Part of a small language model's weights.
Size: MLP 320 GeGLU, 2.33M parameters.
Each number is 128 + 32 x the weight over its row's rms, rounded and kept within 0 to 255. Layers, rows and columns count from 0. Numbers have three digits each. The size before them is the row's rms in percent of the matrix's.

# layer 7 MLP up, 320x128, rms 0.0783, rows 210-252, columns 0-63
101:161109161153157125128142132106142125098152043092148178157147119143109190107144095133124119094133107136079178166124144207156144102145140160150139184109100162156168140169070179153118088191119143
102:172148147117099150076124146198194106114089056175123126142102073126154099166136126129096178121122109130056089106169102145157060111143128144100111108139089086124171101129115165132175122122157091
099:133143186114121085091132180070162124074150174171140066143193078115142175096168153097128099184091133158110147134103129157151123137184162125065173111098114163103177183155095121164135173106128158
112:173103173107157118162132153148105096097126114156126147158148170178144150107172178221140120122180181178159164147153127180145094124124137176113156144145125091201169165086138160177088119088146157
087:166149154094124162118144114181096071098119089166108092157137085076115124117142097086089139131091103110175186172123074114118117129134171211138104060117128154130170116099152145118119119101133143
104:119157112120105183132124152134114149088153069165138141110179101130126076120081112088157097099102117114101183106110129158109120124146073044142120101100099123127171150142082100132173148141090106
084:081088164136103096145113103159163113136134105050141181110136213138159161105111092139123078095107134155082196130104157118135151143064153113160163098138138081108138152162059096190144097116137104
106:158102133148157135097157112118140118183116147148100170076106125067132138108076164135066081111184130119083063174076192163104125070126155138086195164110100118175119123125092121166161156137117041
105:137167179093153127147077109167150106114136116111180105115141103150186108188147119119140127098104093052122137099163176077159092052119109187097161070117134098108164220108148124085107133081139145
098:100112094121083173130162124171132093164127152104067098146156117087097067118109123078122093124121089072079082119139116151149142054210158175144063155072179095154112132196174075126124122082119155
099:086108163157166145098138137063100117184161113056150090154108171151053168120089231117129145130049112130136142184140111153143101160123069087141113160135164115121127078132106137115134156143084137
109:198110222188155157125116129106183168109102111096141106142124094142106155153153144136083071119112122149099153161118074172134136086135155129147142126161124135136092117085117138190076118158088153
092:129141162102084078106124193164145193090160134089173187099122165125136127160159165117166143122169100135068069136166100176134134145150110164097073140108119111156093130179140161178096110090098144
095:105210136205126083151100131105174114102098124166070134105097122134156099160153122138120117112098158160152043134122181105146165132080077113160167097129184116117107137121044172107101094172158117
092:086121176135107169129126116105103111090079141145187106125161157191173130189083135131094138166150104147151113158167164127152115089124165125132119113211112151120128106150127124122108069174143132
090:191095152128102103198126152152128155118161194222088074150132164124128195107161142121090141183095080106150085169141117156123153107137097127144188091168191142154112133145069137148158131139168179
100:143135120123142194170096122088098085131090137148126099153062145094123138155121119164134121078117085123143161151184109098147085120131117167112073135108073135063095103154130131117108159106077107
095:121111141127115166136133142127136067149145143145139179151156182103133104152148114059179105155120146129197130111133130145179164141140090131142165096117102159148112152099112076160183133150132115
102:130122097125100098059166081165170137137148110101158133189128115105109094096086137131131114099120154135136101119140149148122113208132092162157076116116178127143178133101153129156107135133121048
101:108161166113145123142166131137092110147125114116104112103096127115117064142139127079066086106090124067132106149203141145205124154093147105144073183072214135161165075148108122127103109142137102
103:101145161104159067129136126101085121121165196152123135102199124122102154166121121148080116149149134203118122145131128114158129069103109102109137127145125085111180126157093169145124138149093110
093:079112159218159066153145191167111147095073163085172164136139112173175166146125129100163172144104151152125148124107116041169136103104096112128088139126097070115108123060110140134142150106146128
086:136106060103130166109083131116087083154130117128157095127061111097144129105104180114118092143174128150124061172142169096091143152068158156079094102119181114169114076130106119106111116196153094
089:116175058151157092123144098090220094151137153119116119164119174143122163165077112117130139121062133181112170162137109230085111073105100135091122109105103152155107131126116120127161166082138164
100:104051130125086153143105113141104096074104102197099128110157125175107182138082149187154070089125144148189129132176184093131097146156150132134110143131095091134065148144125132065092150138126163
100:171137150119118145110083087118170125134098153119108105134160125093148176151137103185128098130164108138147111121179177073121055097124106152164125114172177140106081104076127160144140120085156140
096:112133161159178161143148078128125124138092106185193109082055098153101111107105126165060150178111114170090112133143148096159084138185132150115121089148102095163166168159153143148143129165188089
102:127081170106104171127105110151077134057099133130084145166086110084107152090111134136168081100138066139139095140172145133174202156151130141167152165145155143140105104092111152087141136166131111
105:184128106104123126123185217095152216106152163137154123145102158097130128103151063135090132107118154126156073147166080146095132135178077098150152113139086165102113078112146140137128147148083130
096:101104128105147139149187102175165103168111090104163136113087090196122175103193115148127158135178154120120110086107101162112105060102151075105111109113129145072135193119073144153142112121149069
093:086148166144144136118103122110120107108133140127180111113163112093111172155119150133138079181142141132147165113126124099104173081114132160138131124159061156088155134140095134100149103175170028
098:113092197085095106134117209190158169120134164158110138148097108117171154120127106095096120152086062139180088144127120121139134168169165081086146132185178112142103112120105171148103083151138131
079:090138124169142120199138059161107092127131185063149131133117179166114165173190114161155113159077191093115174151091156133155130096152172150166124118139072175118124111070180113138155133114095109
097:195130226091136142113119122149168143134131137133175135157143120082127115164122081148122104187151073087090120109104147088197186115167117182155136157132152179137096108153134111130118139091187154
111:097149147097139077135158165186144098119148104147088089125098108102115153147104148141079108138103094126090169147050141144120126093161127081119199143120135113102162108121060144056091156121155110
095:126144189120102155113168079150163119163116144079069135117088127152167148140150143176165097108132171113087104124092183108163077182096157134091211077119123170160110096132131172139169158134127143
091:129126148090138135145125124091077156135133112133090170122140058145166177136102107122110138099127091155124102122187127098130144047129129155140129146126105099095135165157127119116174042133098215
103:102176122145103095148143143089139135087114140124160134155119079149091109164116109118123134135156097179157134108116145057103134122125030123112187185166115092135109061113123148087090153140104210
104:157103094124077106174090128125121187077174163135117147154131107128156123089109103136143212087170123106136113140114143093098117082138127105170117079102103159125091133106163155120068137113143181
088:149130131146106142116084120120092149061109137154178130100130113105171096106157193123112126098091152105120123141123094101117117161168128191017105101067100108130117128152125150135108119156125092
111:151140103130145101132139143089151168118147216116154086086096066110147120104097129075077142120107109122187088158138134100154135067195088094137113156114114169112151159143174114102133091112043157
094:137151137140119179103076154147150148157124135165121171090138058088133164106096080105129140176074118089120127126184105080146110096122074059124112144131120091128162158141103136176163167179138133
099:125117169090131164122201169118168138091130113116152163124120139121147146158064147083106072167147159145072090159094093149101149126107138192102122127053132152125155159073093175116101142147113084